Each number is 128 + 32 x the weight over the matrix's rms, rounded and kept within 0 to 255. Layers, rows and columns count from 0. Numbers have three digits each.

# layer 4 MLP down (transposed), 256x64, rms 0.23, rows 3-109, columns 0-63
106113180076104150144142132119110185168066091105124116164166147096131121180112134118139087117155114128091149152119123156119081139141145138164139138119175141140127101163101157122109099128182105
133144211094110120045143089144090181139173062119074143117107134129094152136147146141153117181163132147154150144133144146121121182117154063131092173082068178169146080125097097130200138118140096
083117166068097072129141136085197140126127132150127081132100150170099137119148124076145130113098104115118158105118140119104196086107187087168130150196139139173108135109149098129186139156144091
108132177138100157081140138107097173098179193039151086104133163134112094080105182086129195118152066119112112094137163140184116149123106232173036168112113151037172132025121144195089051144114064
184109176132154106087144067151098131128099105135065156100141120167146180146185098099136164162146097172064129182056123144102122081131100137132096172091111133140120140111117206138082178095132102
128149161174071158101142055133112113110170103160180117104061197120138115160152125155149181163123092098146143143154098045124071133127113110101119094155145118148168085134129178121140083111107098
166096146134098102147102093136113129127114127102119093121175081090132095109115105126123114145068095135172189110142160108118081101117147140124116149178162175156128143194155170125146077204150138
175185163108113109134108162077170195133158150070157130084090109139167097102152083187144177118072127094113099100149116047170067154093158172085194131184131154080152113144117146107072145131022177
143148119075131172157151158149106145175121087139147092114141158128123134113116160198136164135137099072124113120161151175181143094101146144069137148122106156134103128084136188130184081119164172
154120128150129083139144115115100151176122149156132146134159102067123098179114084163128145175106147133083094068122175116180155092089153111143193119094054164146182110032101093168183143097044121
090128122181089123094159130113149116136100149129165145098161147151179134113105158120100109152128106078119137115215105165135075129088133117121102186119150123117093095082167154180132092120147137
140123132099174133159135161133141128136125116110098059129134118145121123145147120165176087104111099092120088125157114173102100086082140124111067126060104169131089108154132132141166079139093155
112163108101141135162100143123131114128119159148141166160106160153116112090165162112086107186086101128139103167147117169120175120190071144105134134096115097080108162060103115149122103101131130
137083098123081109131132114150114125133117127123124133140160160146113163105137086091100137104120089174168130090083124176113094098071152106074113179134159145157077120110173170179155113084123098
192088136159214144105124174145140189047104159181139157089111132147141219102053177144072140081136078084120075134055172147054000129103080101080189149121139144134145127098103090098238163163209096
112104138135088144111041195146129093114154103103127128126097102174091091106131138151130177089155134173114151125160091112121134095104150120107190057110111071083092161141138126145127141156117150
200204153121123151114127145163071151118117189103093135141152088132113117153125111159124122184105139187191105134090107121098106133149168114094121107100162072116149161117157117093121186165116090
126032136168192124207102125136129136138184106111137054109176135138105109163134173183089119090128128147177095114180138147104061174101109150096127051100115203116132122107124126147169136134067095
086164074113145156153068063065121194084179120141164114094205108133128104174123105069090067170136134097127167145201154153208155103185100107157125153169165059166122102122161149156130101077084157
115092093140099136171112110149121110135199145127116102086187142184141147134107118142091116106124131142181171099125165121152057123119159116166138137114106136093111074157200136120176106059122111
105154125112155137151103131074101111164121136202149072168120158159103150170148132140129109136140102149095151091163113184110206108092140102119161076114097101118144107095140043133146127136073118
211135158193135108124068132084183096103101111146146136160119129130106142071139108148190159116088153127187094052143082149104098158124125090144116141101166167115138116147152103177107140170083109
121113138117148152103112063194133160180141158182115155107171100104048155155095104078140130147145124119145169131073098130118158062146101113185088083117082121118124158110132191120113143077085075
129160125045110120127116157125154083106074148141113084169127136151130116143166099106150114156123133083120139129150112148132169124069115157100114097124105138104113180139162127136180112145125100
106130092164166164118168103130106149151087093097131160086138120133142184196115149147087102137085133117121127126109149168117107144113134138103116113156133108097122093130143145168131147073170122
128148066115105183072130212108119164125118130140058144124207139189124141101129103088146000150120143168123146113054125157141112146148104078109140151070150156131151106079100202176114155163151147
148117192097091108128088139085163094143164134124140098137185100130093098089185084145121113147160084099153086157152098122146117142079131101156087141069118140132104148117135172140097100149146141
073103129148153136148095120102146110127077174129101142135115127129171117093120144102174166119149177135111089107141134130120127078140105114137137119121113103139101102129141149132176123101192129
063098109119088127144132131156127138194111108155126155121153179106131147088171096070145184129083098079112168132163148137123097127119174143160117125109136151178158151119142095113122142100118135
113223092078142075162117119110079096099065150103090112118128123118106128113093130158122120149141161118109160085164176156138119144107157142135119071151126118125091141141154096155187113096132122
214140158139098090140074116150133084138125162091148202124087174123144110126165070145141105155055125123084067150091156129083133143157113158142094097092211130067177135073098148151122096127141106
135108098142096159169120115125125090114155150123080170134171139150148131114151114138094120143083135116147144134120141135099156113151109153144107083107117106133140140064139149137145110176125155
115124122131151153079204173129086174098139134206093088126202128168181119106139096136107139070143092109129129095098101165137087138141135086135126142113096146126141038119117149134074122083102070
104116160103089143195134124150126119095153147160082116128099126124116157100149116113173125110128138112125110112169072135115101135094160170132101110124125134111113124122160122115156089132123098
111126125114112116150111099179117121080107088119154149167057124140180096144081141136079116127158134164091187094166120145085147127069109101112041156143078136087125162175130117136147053144155140
158134091105117157139143136127106112106076124116111137135214082179133114122149117144161138170152113151156125170147156157130153144127123061121158160167118093146129182124149119119161139120147081
131135135216129135153145171100172115149094121166068151174107100173059027093114137117130155159116179071147116105109178136135220147138128098146160134103107090096202103099074104098143203120094116
130140122103063143081090133118143121121098188076139072113137131181209142134126170134106056133122139181106154148141180107091110117192107080106059116150127162129167147152125107076130075117142178
133093146135095078143123114143100084206080129115155143141120110153122128151097128125168149145172147197187163097044141145062069117180120127142152093134150115145117103123094126101182104115087155
116135104104116172110161157142077163147229153110155127103102075104147105115082135099099130194080213130088147081140168104159211141096176126088108136137151178113064119083180144115099145138144110
136157167121106146143127188166125103138097151123111117117090119135132103101153113107147178099103111102050107117133149096123120071128095147083072091160106092175147100125169161164148120105097170
179160104124181157139165102112123135115089177124072128109116122133123077097160121116127096141121150115182112139126086109068166114178125192155125132125155207140122151137174109130106072122147057
103091109167053163130100159077071181106041132115173126124099077104115113144133118109166090092172110127125144152135102142148125141134130113129130119097136132138124175122143129098193155087118119
143097136159114122137124191103149161165136125152119124116159123137133102115118164139119124171146093126154160149112175146120086075126141056124155100103192107161167144159150135113113127138158103
112125141144164122147127152128194119144113114164116132127204118165097114125150149133144117101134161158146154102114147152118111138129194130099142130111114137157105124144200144132135149123135131
112131127119192135122119183148106123116102093146111115135135129120114128090131119135136171099119161120126211152117153129144066159126112108092183110125164067119162123132117060152086173194091113
138135100107140162122160095132151142138155127128149158106148176139128144107156128099126141177138140164124121118152138118118182105137046120142102126163097135103128159031149175164100135056102145
127196104116111164060069112098193166115126153150090115160159123164092106083117104166145118146146140132161148107143122160117095088181136101129203155095118072150117171195065129176131098169114088
137061210085117078109116052165176200101153136185105136109114112137155177122157141138158157125104177082096139113123138076060108087107111112116127103162193162159145161092143177086193100151181132
157166106065122090125183141120097149124097074143098143081097095120135156105073137091132130183159142055097120094108134145152174110128134148126109175146133101194106160148147176160182089110199139
152110133106136142103152144143093162148117074089123108093144163158193142098143170111117135143131079115160132129114145100115097075169106095167132130125098138133106110146158170122114134163178158
093115152099127127145107120117111106130124153122109097171182083180120141132124095100145131141127120118123146113142067117130097105105121111128129109060122149145101151122186155136139121097153094
120148120134113130061132146034084117150126147070123110123113157156156159109168099125068141124121043122185122159118145153107081142090087137133104049168131169073165132123105133069080167164147112
126137119138165090171116077143145131128151128083099131201128143126078105172151131139164185135056168103122143157138139178134186133086118139125099151106109117165087180097150104142134173142114107
168129097145112177145054145088135165111107115140136110148114101149117140138078147109084130138087134160079115083180128080113145111142123151157151136160078125104125137102093161102123148094147132
159147131113104105205141141067167139127086093088135130086166111108135122134094131056149143137138131145090118108102109130168106088120128144154183047107125135068168106121153145157131119097116094
114138109141130080122121169171098134139149205106042121157161142096167125095141090112117118128038128159135116095148097116105160140160092084088090106085157127141113142115145086079133072122113128
163114156138068066097124114117155093125116122092141123133065124122047157065189091113104167145166139113136125155130139167119249113091142133094116154118134122113179059062162101127053181131113144
082085123136128120115146149131172131125131096125130115142146104120141174115136127130169119086083098156117168097137074133097107136081119162106130121152125135116115114167121132097143061141121117
109095135134123140086130089151109127094150150074137140124021155156147126164177158107143097100120120149082098130144083116158115176134076156137134140156145121179145163171090172133145137177114201
118128126168165136163122114113148140091160179148139118096169162080149143109123117133161156138176173142077116123130089143150107156172091073107159141095175129133148126179133071156108130185147159
100127086100158168097143099119038133135134069133141142203146119113097117151113096123084193194131125102161187142132147095174145109130142126162179150091157142129129112097138135136090115094151120
106137138106133132143187180094127114136096120134144119113070116089074116122157152150143098116155068153112138097093155110139127119137159186143204134142150133136139123149144084130158148069165078
127143168137078121155091119087124110107108162138091075127109116161069122126109116163143114129114162124126135122103079173121112155144126056106092092111096131098110105219078115092138128142187102
054082123111123120063144116138130147160148123116137092193184139117136155132156127113123162090129125099099164143127122126159085063166145144067195155122121168168179144126135120148139092123163147
156166162087090172127080100094083168096140078141099087133117104088149104119177191144155133142071160127105087128158156164147135082155117080139131089099123178158077123148133118148122125113152114
136066090112133117094083125178122101136144119181128128132138110108105110079123160176081132105146124095121140116186066170110079173087113102134184183072134141106127083152181140078055178138084125
140157133061186119101126049122106144127168125069087122136126126168061144078073170065130107108154120120107110119106072188127126114107139190183137114122142140142092134115139110141151109201122140
114092178112149114099153172127093112147101146086157102135140117087124166114143120136104099117105067151102132145138144198119126046125127151148132129108124137129139138127158144152183147114163127
140102175109152106139110101084118160111096106129109131138080124066087139154155155110150201133143108125128159118078117095178174119104166113116108154123127116145140174162162069184106143147151085
143186185155114098167113132148123105122161112193101139172156116082107083125112140160148118159103133128128113134119141134094135137108122167163158089111085115104174180196055197082091141180072114
150080115135082111167131135117121113062151156122144154122255150170192123184170150167067098142123147089134119109077122170129096210161147057048115138161099101118076124139160146132135087126097129
146096100115102063179142162117128081158149090144142159080094147124138121107135087135174145082149059149116159117159106104187164123109135114085109046164121086139116113143192077154156170126109115
096153094135112166127118161141189064125104146240138142119069134140173122170099129143101180172160143123156139099106044138167118131199057142096139140142132167162085170135079132050138135115188125
134082112135126102132078138073139100168077125153141163102116148177144104099120110089153101104058163129130142109118098084150111157127060167120123133137172068157096131185164142144124097122177102
146127106129157115153134198140123151136151128192140121137218135161156142084157106131159152123187110092184120147125107111098106096142105110122129103122139160096162108140125164114053111107121076
160097137137148139083090157136190140116093089082130135096201128140112152148139173136189102138126122155110130083125100130121102108125110116112143159079096120182055151091126148123127114135125112
089082127116080153161067100097074111070125155140096087159160118152111137125114116133140081117105090090124107062092126120093093108071141148136175160130108093100132178197087112168110079115099056
094131080108146141138127130102066114131105091183105164138139121128082115173089159136125167118129106137111131119049145159197102128094109155152157170099091144135118099105152137103124128161191119
116072160191097158104125157116159105184106143149063128163201190156115109160101107057089140106082151098062106125118182062068142105194082158096078085114125102139094073152105115135133110090151139
087078157107085103114111063189106114115124096130162164124124108127137115196184173181098143113103135092130149091156140132144133147147131175101162207114159121167094088082130167105132178099134151
167152154178097127129170089145172056106093122152154176117154175110145123104089130095146194158119096131092138140113109147103083089160095162082127161173082105142063177114080099109196162117147156
124111158110069062136134110166116125070110133112107117105135107121199118091166111176151152114156084101176121182083110154123090083096114141138138088107162113131114141100133099163105129089177147
138144133115119080109104114115141151144116191119131132114098109160174166149100156138133072106152100136100108177168131142084131092098097175140134116096126111108147176086111104094088103179112166
084106125121140134130141189107126150048139093168141097168089099110119066130172134039180120111130104164132119112162098080168147100095117153151117097145152197190183046154101108117134198145125136
114170138157097118160083069105147136162132179131105156131138071065147084081110101131124175116139130146120113036163080153125192135175118119149137137157149098176066179148155100139111154187104184
134110105098104122100067123112093124121154102066161089136078114102078134161168129104137096149169118175160136155131158086143136062085124113140128140082116065145125126060106134152090190120174123
205101127182079150121166110085191082124125140169119149110090139120048130134127125116136135111119141139113103132159115093122210132159072141120084065090113064133114138156094150116095092140153133
108164104128150082159128081080093149147119121180185117137076102124111136163149105123137116182155060092099155171122146137162199126160161147157191118172082128102145135133163066139136112102120105
089098122143103140140117089071091131111110190110149093176149134159123076117159163123136166143101076105066137139186100143124115106106164167147102134162173126110168115104127133119149096151045153
123110156078121184120117147161142196091113140111119127144175175167171080091206168192164087135114073181127127082137119070082087164095113083164187147149168062085139181216094098112129097118135090
133103130125088160166166147126138157120053180179080138179097136113092126193182105127174105136140142174111150182128166186157158129122166154119144148133134117138181115144115159122111152088065140
169141115151189162077142077115140129133108144107079149150137100176129189167186117140162084135067140113198181134111059084118149073143155107081105160096172127150138085072103136032161098115105199
146147115137047126164117159112148113111147137068108152154135217130076059084116130115052158141144150161092108070143168126138125162125113131143123091155108127068139095171149112147124114138101145
143077122155139102176123133136114152136162072149117140087163100146161143145150167097158144107139170114135119110159075132098119128126167129104122079098142135170064133172099143118152106131153142
134118119150107117122152122067104150104158123094164109082100129143112188166094170212073160088109110113058124181061132156130138088113147095122155144137078100153157132141093101131092169110093085
047152087205101118118121204157164110186151131156094128131125144129104117070068135188116116144150151062088071067066143143162104080079129144149101135142083164172100157131141172076163157144122131
108047096139092194144130135115122138137059059165095114170176152120145143130139104106102080183110100200140167091106209085164116091117145121135148185091119163112140113121122123164162117112136118
177106132124127125076101129132117150179131146130159160117091135174115147121072135088141168181106154127189182115074143131107094100158128125111127145177102135175127143144174170127125128177167133
129169094110177111124053170098121115093099122186105109112124123140137105107141074107160114144105097102168050174072075169154112087151074112133101146071103100100140186125146125093120113105136132
164155110180105121072101079158089145146172097114087091145158109098148175074065156175091074106084163092168107171156185088142127096137127114150111139112075117076111172091107162110108132155072147
101154104145128125126112143128098128125138132130127074136192112151125110102122145134114156091117125139107141108138153124136113155114153076130113107138147142162078114082137118166178061145118092
102116094157033148121149153092114125107103136114161136138142121161106156146156169090140053145136095096151125093147144163159106174118118157076132148140135194179112087078127112157164109122119073
105132127137093126190107130112130113124124133044153133170043158176122080124172144118150141084029113124111076166109104129159117098090134108160191116178181180142131088157115170111180165183073156
135168101119136139146132105086064161124142141165129129097028134139146083149119106123122166116154119162141101152132149156124222111089149121156121153075106163182138104159148152119141186103106151
120133139102188109139117144067176133174094137099102155093135197141127104151124111116084115248066168122111121165095087168121154142159160100131100074156126112093113164113123086136111122097135107
111144106153156113137148145151107120221146096097138138123079094120167136167177124113125117127159162103068111124109142081085196139169130151146149154148183139132119119101176176143164093105086094
# layer 4 MLP up, 256x64, rms 0.229, rows 4-110, columns 0-63
080061143182188083102135150138109122150104185148119128115140125125145126108135109036105084138071169169125185115125143127116082176143155107157130132082156166151136113193112105168147139132072139
133191113122134114164154141144154154108117112091120156119153118217055096121130118155083104112118118127140110196104101090114147103088161145171068183188123116099153130149112127126109114152133144
172130125141133113133070137110151142156063108115121138111157110094065099130093110107183111113131214186147089123116124098120138131138174028113160093138142125154051058126152126130154178139087164
139117105093124132106111134145150140110131104103172121078204092135100083138138095154174095107137190147166111117133091112084107051111102154148126104120090129138165187183111092156155150131190084
167210138100128142120110122109153110136113101155198089139163153110146072135149147124145138141092143114201146103095144165126099136145206180113126158195133077170193141153107139094150160096159167
105134155128150129084091086147136123109077109105163112119140190140180155172119132118169130116131159131146091107132175133132193210113119080121074108099142177153102135160088140097159130112115072
110104099113174105093076124144086163103135110124108173158180141150133150145159178167076139166145148139120165085109155098132152131181120104154145098058086071114086158069129113102135134160111061
160147118155172116139090105121104114114155162114122098093109125151136160106178124101135204145138150169181189126159199119149093145171105164119165182161072048122126053220147109095126165096093121
127125102114110080189084190169168184171089155169168090114115165112116123173111098115162097124133095134187113135135171123016144151155109117117173094195118105120114132128105068162181170178170144
067162129115073101091125111147119136120135142128176170127091110103127102177113114128080173124129162111109093173084178125150154169173088178138083179083122108110141097122141139089107092107115082
097122154092095107051158104082113161120132127142140166129140133142106101122116131132122137058079120118114128072142151100136171149135122114149146158115123091118179122133084110138140050147174128
156179188108130099082142121123161114117173141127157104122114114060144098176100114124169136170130136127110119111146129079174218155091126122191136128099141119107186091157086159126104163170126135
169106157149087161089176157034156117088071105167199087102141092151143100097156155137161085121127138118150107087100144077081082107124130136200110102140109096164162120105164130162077159106100118
169088165142178107181176133100157152086143081123117134072130099163105152118083137111117168024133184103167097093062122142138138191131135147188136146174134101115157092149098143142216160135207165
105138194145153079116142114096163100076102111106195125146163088169185155105169067124119155135108113138149134118107125170148127142181120099144095110125122155111119067097103132164118131168140133
124100075081172106108166157064188105141179108114159065128054166099126160108061149141194094146148172136106196155140153133164154115161149086145142103121130155083122141174109165172123150140132121
080145148115137076093101104118133159103107083155114168165122173145160133119115093074173162154197158076198113145083194209167100139184083121110135126138104140113099188106117104114165162141078137
127211079094179084110209177166202159155153158108086146191193116123141130138128188044111100111156137211131093169143238179174197145127108107148049124122111099181107116209159121165123135117144156
109104130137168126127111137185053164063137144140075156116150152143118149101139096088156047099109114172144206185060132157147128166164110084136064116115081174110157131117134101157142119144088108
078142153084146059128067117116161083142117121190089143138135119074118081153145082109109148168096187147144074205079106054165119072098135049118116094144098085152105134100116121183067160105088109
103120142186171156130110146120115143164116161091107075112205183171195138154095132118120155099166101139183064134089115085188178111139079124088129148129131119145089092127191107135132088093191121
131108151134112108105164178128107116046195153154149089113073118094169064090105111183140147149087132172129176086049185084154098138141146066143070058155100086124143125101166123146143121099118119
121074121139121155100096103110138130142126069135159103155120156118090162085128102140128113119177104142133151121150161130167126122128066135122084144118160124116107137068132125127137122115141135
121140165155122114124144142079145162168163120116123160099137138131171135108110149108127141099141122094087149127101080132109196108136114086238138129171115119162093081077115145144105191102138171
151089111197155068128076137097110111088182147161172078157138079198093066096142098109162062128153163165133157080151114093198119167160076085074184125180091111086075109164133142113127167172063066
115069157175127132141135148139111145117157140114101144101094166122121145057099135125161094166102123168125103148145154105081153128129136140131136139190141115139144179110141132104103113105117133
173114138113144097138094165142144133149134158144087163137135159127080092192147104157126135094128150108116114117090135098096122133112155141076140096136078058100147120100104106118067112111105120
203123122089161145084093120097085151157142130112132174115147139151140110177113098102080163122181139138107120081104105152065097134176122088153098108100140093070149140118177107078113171118117143
141131084090136159103151203179106132101151130147101122105151156082121106146120122132111129137146135127119137125129092130127129172114092150141169154104143086163128160089143074143111149051118087
113152108103054103143135177116148182114154078102200104120184102161080122096083110072118126156240058151159164135157097127141135109113174123070120123155071115194142129111167111151178139139061120
153092162152169136141112113082153130170158194133123125090101120094149113144111148072091153154128128140137057137147119077121094144091126117091145134137124123117132113111143139118088120123090132
125122111144131142121123108104033133127128137105109092128142138101174153147135144076163082080152088146083080184168168130160116168156164132186143130129147178180122127167094110087130106120057086
100101121131039157116142147111100089172138173120153118141114104096129146169122092103119115120137115153143092082090123106050085127164102136099145167116116075089117152147122135130085136139108123
045105119124171111122101090028147181092100083146173157110134159124145098126116137155143122152153133129123100166187110108103145078106128113143138124149133137165165158160099089142107093154124159
123136087124144172120155107161188140069154185115112121136096150111142176105113064164132143169132097085088102158099143079107104130140115141140111108133158117138116109122088118125115108166125112
124145109118138163084098143155082167118179111041154114070198058129057154148093104140071131174092147115130138112172138113126081126069169101125102090100144121148132112102185151069158118110105093
166137141130126127179119075111161138119171117051088171132120156142074116138046163166136141137140115144172160185123080085093124097069158078182153126150122130164129123173154121161129194157161152
154154108123112130097183174139123158107138144145068118106153175127071104176125062133093114133054161136151084185175123096163199162107159134139087175129112106115151154126132200100153136126149138
137100153181139072110149084175152130119114155088152143117115108143111188080123102153097093084140147150176122165198136117156168115070115149143141119177122142133099138149145105143136124081175162
081154138166145157067096117125149192122179124120136139194143180139070108172114148094134129139174131147102137138108082146071121129119124098121116136136101157148152169146071133120129104119098101
087133096154163101155148124099150122120129138103139145102136103170145092053131129092137111095145148141146079153127139130159141103147098039117147086092137140103062183075110113133122171173163059
160142148154141101079154113139109128116172144095139092128116153135146192113055101095155147109185143137073159128168075158102151092120131106162108090137159124164150093074142087088095109163125139
162126167129132086116171148102132103090172181106135136073104081123155109103083180179154127178136141150114115114128125123091107075102187120147104110147185171125140119129131175148089162109151134
115119083154104152108191137146132155145169124089163158167099156127156160146115154115130139156100088137152140143155114131126151143124118199150121191130129122091115130151121165108145157081165131
113138142154164086093121144138089157148159180085170107143173136163162131135182180094129120193114132145157049093167161094098121136140162149098101156111098131172136138116102144100161136088117203
146134124130107135106137097105131115138147082148181144120127155092122154141131067141079124173187132112078088141123142109130131096174137165127055096071128174108102115103132147116108135055145171
147117118109075073104082114157153179182118078159137215188146108127139102137186107128171134171131159124149091119092178120130101065117205123165132127143097154189094175079096086158116195026134154
101120133120108091166089163206103144148130130156163111153142142066149096176133092123186092115145179118163102198157173148161113123148131126154026139198094101083092095149159166181116170096106134
178108143141138104153172082133154131097175170148091135150097118155101116166117053101173144071092186159154094165071056160142141158099121122126084170132164129117128129122127144056036155129121151
117158151127111131114165110113115193089141125123140104154090124080073127173123078135125118189096147153077106107111103106132117166050182155170158138136179152147174141147125084130141160117108114
140104101149134091120153130081091164143101092144081081159153127122143088100085109126115122082135097117072104155122148116152125107121090174072166102148137076098114132059097091123108145130148102
117152135090133122127123196170162104134075127094108121111167119171115157170036130156182100125141156166191149150133154172156137105091167129107178147101167146141148121128104116110145204077094105
158105150101133102127148139080136141112144137156121136146117108127096104108123146153188109142191134087129118141154105184186076148116153033187139138145127102129079126119120114077123133152075159
175114149119117132146190152165128177112116164171158142119113128145132077079134124118114152135145115172108115129110139085099150154177127129155127129093074176094124065133121138082091122138134102
110112135170130158112163129113153140152081124112158188129165172098128127109143098053077139159076165113148075143123110146136088106058144116127131085116125175103112084132074135148146087139160120
077137150094127150105127144049085110128137063112152157072106116085108086197107153096109171129115117147126168112150088091105062171161106123098169170133155131100171131156170077157110079078094126
121137199158160071136102142194124101166164158136139155216208156093120159053133124158098122133127188167139081054193169101156142102121181133095087138156141136193130155169133150114142148143153150
102101085204083111131136161106143133170181102145192124181120117118159129128131145157120104104126116121110091106093128115127173160129154154130098145129150127136140138123093114117128106086122128
156178105143160167141118180155159132163127120165143096175138176157134144161093163134099155129131113161202126146130133103099181148127077109081107110152086118107116101077128108045102149115124161
114138158111129153130147155132105162161172139103162172186101131137149153139083128124130119134075152137133101148146135158142122150125143117189168088211086106118123150119093152121119120098159155
124173134073174114120143141160106112112132127165074130137084178113119101098135108155163152144197105169163186109104184100132179140160084127116091135163121122074129175210098123151069130134138145
106064145202075138137116095177138127178190118170195168173119129167143140133141106172163144163148144131155162137100133129173133148105178152134125177104063141154155172086107109130102115104151146
113111132104175112163107116073198134076157093113091103087160168131118137138139087108121163126187113121135088170060131150172117135153086154128180127079127122108150072171124173158133125193106168
116170203107062076096060143106130161129158087138143123098159129091145113106113077191195206121147117166101121086176084130142095113118193174174125200132144114219184133091122151134109149167122121
135172099149106107162168155132168080072163127109122094158178132112167168120157101132164136148079137105136057151080145121132108137196107096149176163149087112175123118104108138118136151136184191
114154076098128113116181187063140146116140097117140089108068176118064126116180164096153127170161136164150135117077149110107080131118097111149118115131157171099105175130108089189137112109120172
147117125188177125133097116181102121142160098147143179136154180130111193127199159076109208087159131080126125098086192138126138180163125164148209148119164121183147094124186087136135136102158060
133165097117171114110084120097163156148136120103112099143081175153168127167089128201104122133192109094125148150112169106193123148128136107089192139135124116123097124169122149096140119100136134
084155121148145122135144132113131195156159126082139126099141116142211185137092122123033110111106125129087147149105130155115141158108136090131144111153157145146155102098143137161170107145200144
137121126184169089121120133164055156164111113164163111102117153158124154108113123144082122138199140131090112132108139141091098106055160137202142110138142112169126118108063131162147118105200081
094174193104146133137154137144102150089142060078095099177199081177181122144110115205159165116075172157223137079076134109100167109145155129147113153110156125110148156094165107128046195097120132
078160087077111160147130143139200092139176085110095127095160130104123189095157106147150169132085112165153122169128127164138099136124180100140159138180122145106134137087099140150067113144092120
164076126116205108143183126103105183123140105100138103108121071112109137151123164054155094164147192139118125151153123153094199093102172158138179185136150127106135080082125095176080096185109134
150112095139137137108141062069116081108130163164124168100077090127142132103120170103116138101174158118136158176097106094149109110158141114150098124157140158133166118145140106091128167139134074
059113054125100141104142113110152190047116110158120095111158183140081157070152097160119163115089106138136157156134171127081108097178104189162137139096158123109144121114132165148123162161193078
158165141119114084118133170099092140089126082146116141111135151190084107195152090111104212136115124158164142175155114189119079150171147136119109145131072124065105126127146125124108147129112176
125161129102116119082123127146120144098120148118121164177121143124128139181171131127127094123174192141175074090169139165091178139158208174148155140140087154139109155129110135167151178175108076
132186139096148151152095089097097178140130101195121140146151158158121153119091047110142154125093104140104046077105108089170114124137161211179108057142121122184115135131065147089090134154182091
068159128135111087131172094144063109117129084185131077123139145128110153105139098175104090095089132050157177103115184126097093103167183133150133148141186120134121064139208095156127147125154141
112108190097162159166110177156156125142134204153161167062127103150083164104084156141130152107176098112088080148132115141177139143109128085129167112162115133158088090085137123129075125103157109
114130148131141144051122163057179163110124132120149141161091067136097154083062148132109149156164145130121129086138136117050133142135141043121119152115101160176137133178135076118129170118081164
151136109164149143125085103176089119184124107193139140108116115134116145130063107087147095108109179091161145131215157140118157129122145141128115230176111129161115129127148101107139130182145121
135070182078124111129138195124134105143151164121109130104160136152118104091137093115101153131127129123154100139153107105139152134144107113087083102108160197141152153125111103114091097132173131
122151147104075096046072169063147160149154152145144097132125088070228102150170132170131180137192139166183143089104120148133114151149047101135128174121104120119134083058127126140145189129118078
124078073173159113070132110078124127142121120112161144112166123121123117148123186120189097109144155110148127125125103150100178144179201123142137088111142129123146159106158133135144121151135049
186170153141109133100152117159130112121142060155089084124181133148167130125123137099144123078185142137132125130120112174143072215172125113141095111110080080153108045130146131137157138125084107
105140166107190169191125160153137170161181108100148130094137134173161220091075138116167054169122125124155111140141117145151145142098155058108164136158110176074099174146139130163077138091105083
131119121121073082072103127143162135112158065137121118138116156111156099094132133135148118110061224110146114125164110138117090147111168108084109099115139122121131113138168103114124179155114110
089115141131179113150153138099083116121117112169115084093137169136161143153118124132130092124154117140130176141142172133200137136182123134132144118116067137088131153142145110118102062127133136
136072101114134092178089068108141090145098078183103187087137110088103130137106145139106111122136162205154143139141120083119133079193192124085103083137052111124092116147134074135152128120145143
126138098160148094141131078112105097083106131104118126099134151150141124083149128176093098174106107168122157080132151152162075127073196107138151165127147111172033133131106089137150130132139155
131122177100123133121091214140089167125146169051144105084147100157135159158209131102076101166163154103121086144166146127145180108122107124171105188195138138187099110182113125074160125114155144
140177150157121140139128123067126159128123107067148158119212145160167083159159120109101085106100097128115113140150125080159146143189168143186108166092154096145162143086134139100160148146067052
188129119111131102161070183124114086160151108136125191139157078054148116133122129152114122164126161130142118167076163147158098064132124110096160142149104080154108099126139095196141152142166149
154130083133091117123102126131097134130140113149175143154138128097090106075039100129121104106130155133103098119158114092108128137097165162115113134146148145129176147102137168150088132174115137
176137181182143082127120204166132136123122141166166124113163144131078118164119100130094103125163162080165089147145110108119102063119123141167131111106113156159044150194145166151174136136123133
084118176128120144094113153095149107132114102132033135080179140139096127136113180068182105139080126137116080109095122068158120155132109114147107103127125176144153118144116175078064122145149168
125155137111129165174095112077161131141160076089109102076145161095116126128138142128111112160145094118096075118123172118099191137116133184109147130164124122195145126100069142110146110196146081
195141094128126118149109088178090098091161151125168183144103155112130101191159047115169136140082133120148174150111118140168113147157175161102106141129171113095127063135122104156123148143167129
105160087130072138121133137149085150184136104110171067126125182141139114112101170150131140083160207122162125159143148060111182147089106147101123147163103155154102174106113146159103142128147104
119105143103096155137130098150158116155144143089137147153065107122158166139119110102158129129129141141123070174063111114130122157154165106163180122161107103132121151155101122121102141089127176
131100098141082073105180139062077125093083173161118153120151154194087074101147110100163142149143082167160136101161155118159080185117083123156149105139192163160133079181111114149145120124161168
098148157120128152137129152104076133109141112107097127131186159057089107116188099180092077121131106140114195131094106104169135112153091096147087178130143146107140083194194056192131143112179138
128084113143149142117132116100178109172155147141143107097144112106146178149178102053139180105097101116160142126110161140116124105154155110126120166128128119161111132059105126062119125132070161
105066141147137056137143071174137090138115160198145159129138132202134165143160113168227118131149155199176167051110157133140151118195145119136151146118116120128090111203158138091098076183168126
177103154096116113075104158156077177171126179209140146078179135124139133094141072116135092139147154164137092071109101107104110099162110114134115110099150116112141145104146172164134091121158151
141136107118142171143073134142193127149135179108059146079147146115137169138162104168108192157174089119168180089083192099154128101132136162123137121148168152204163103093192101011119134178143085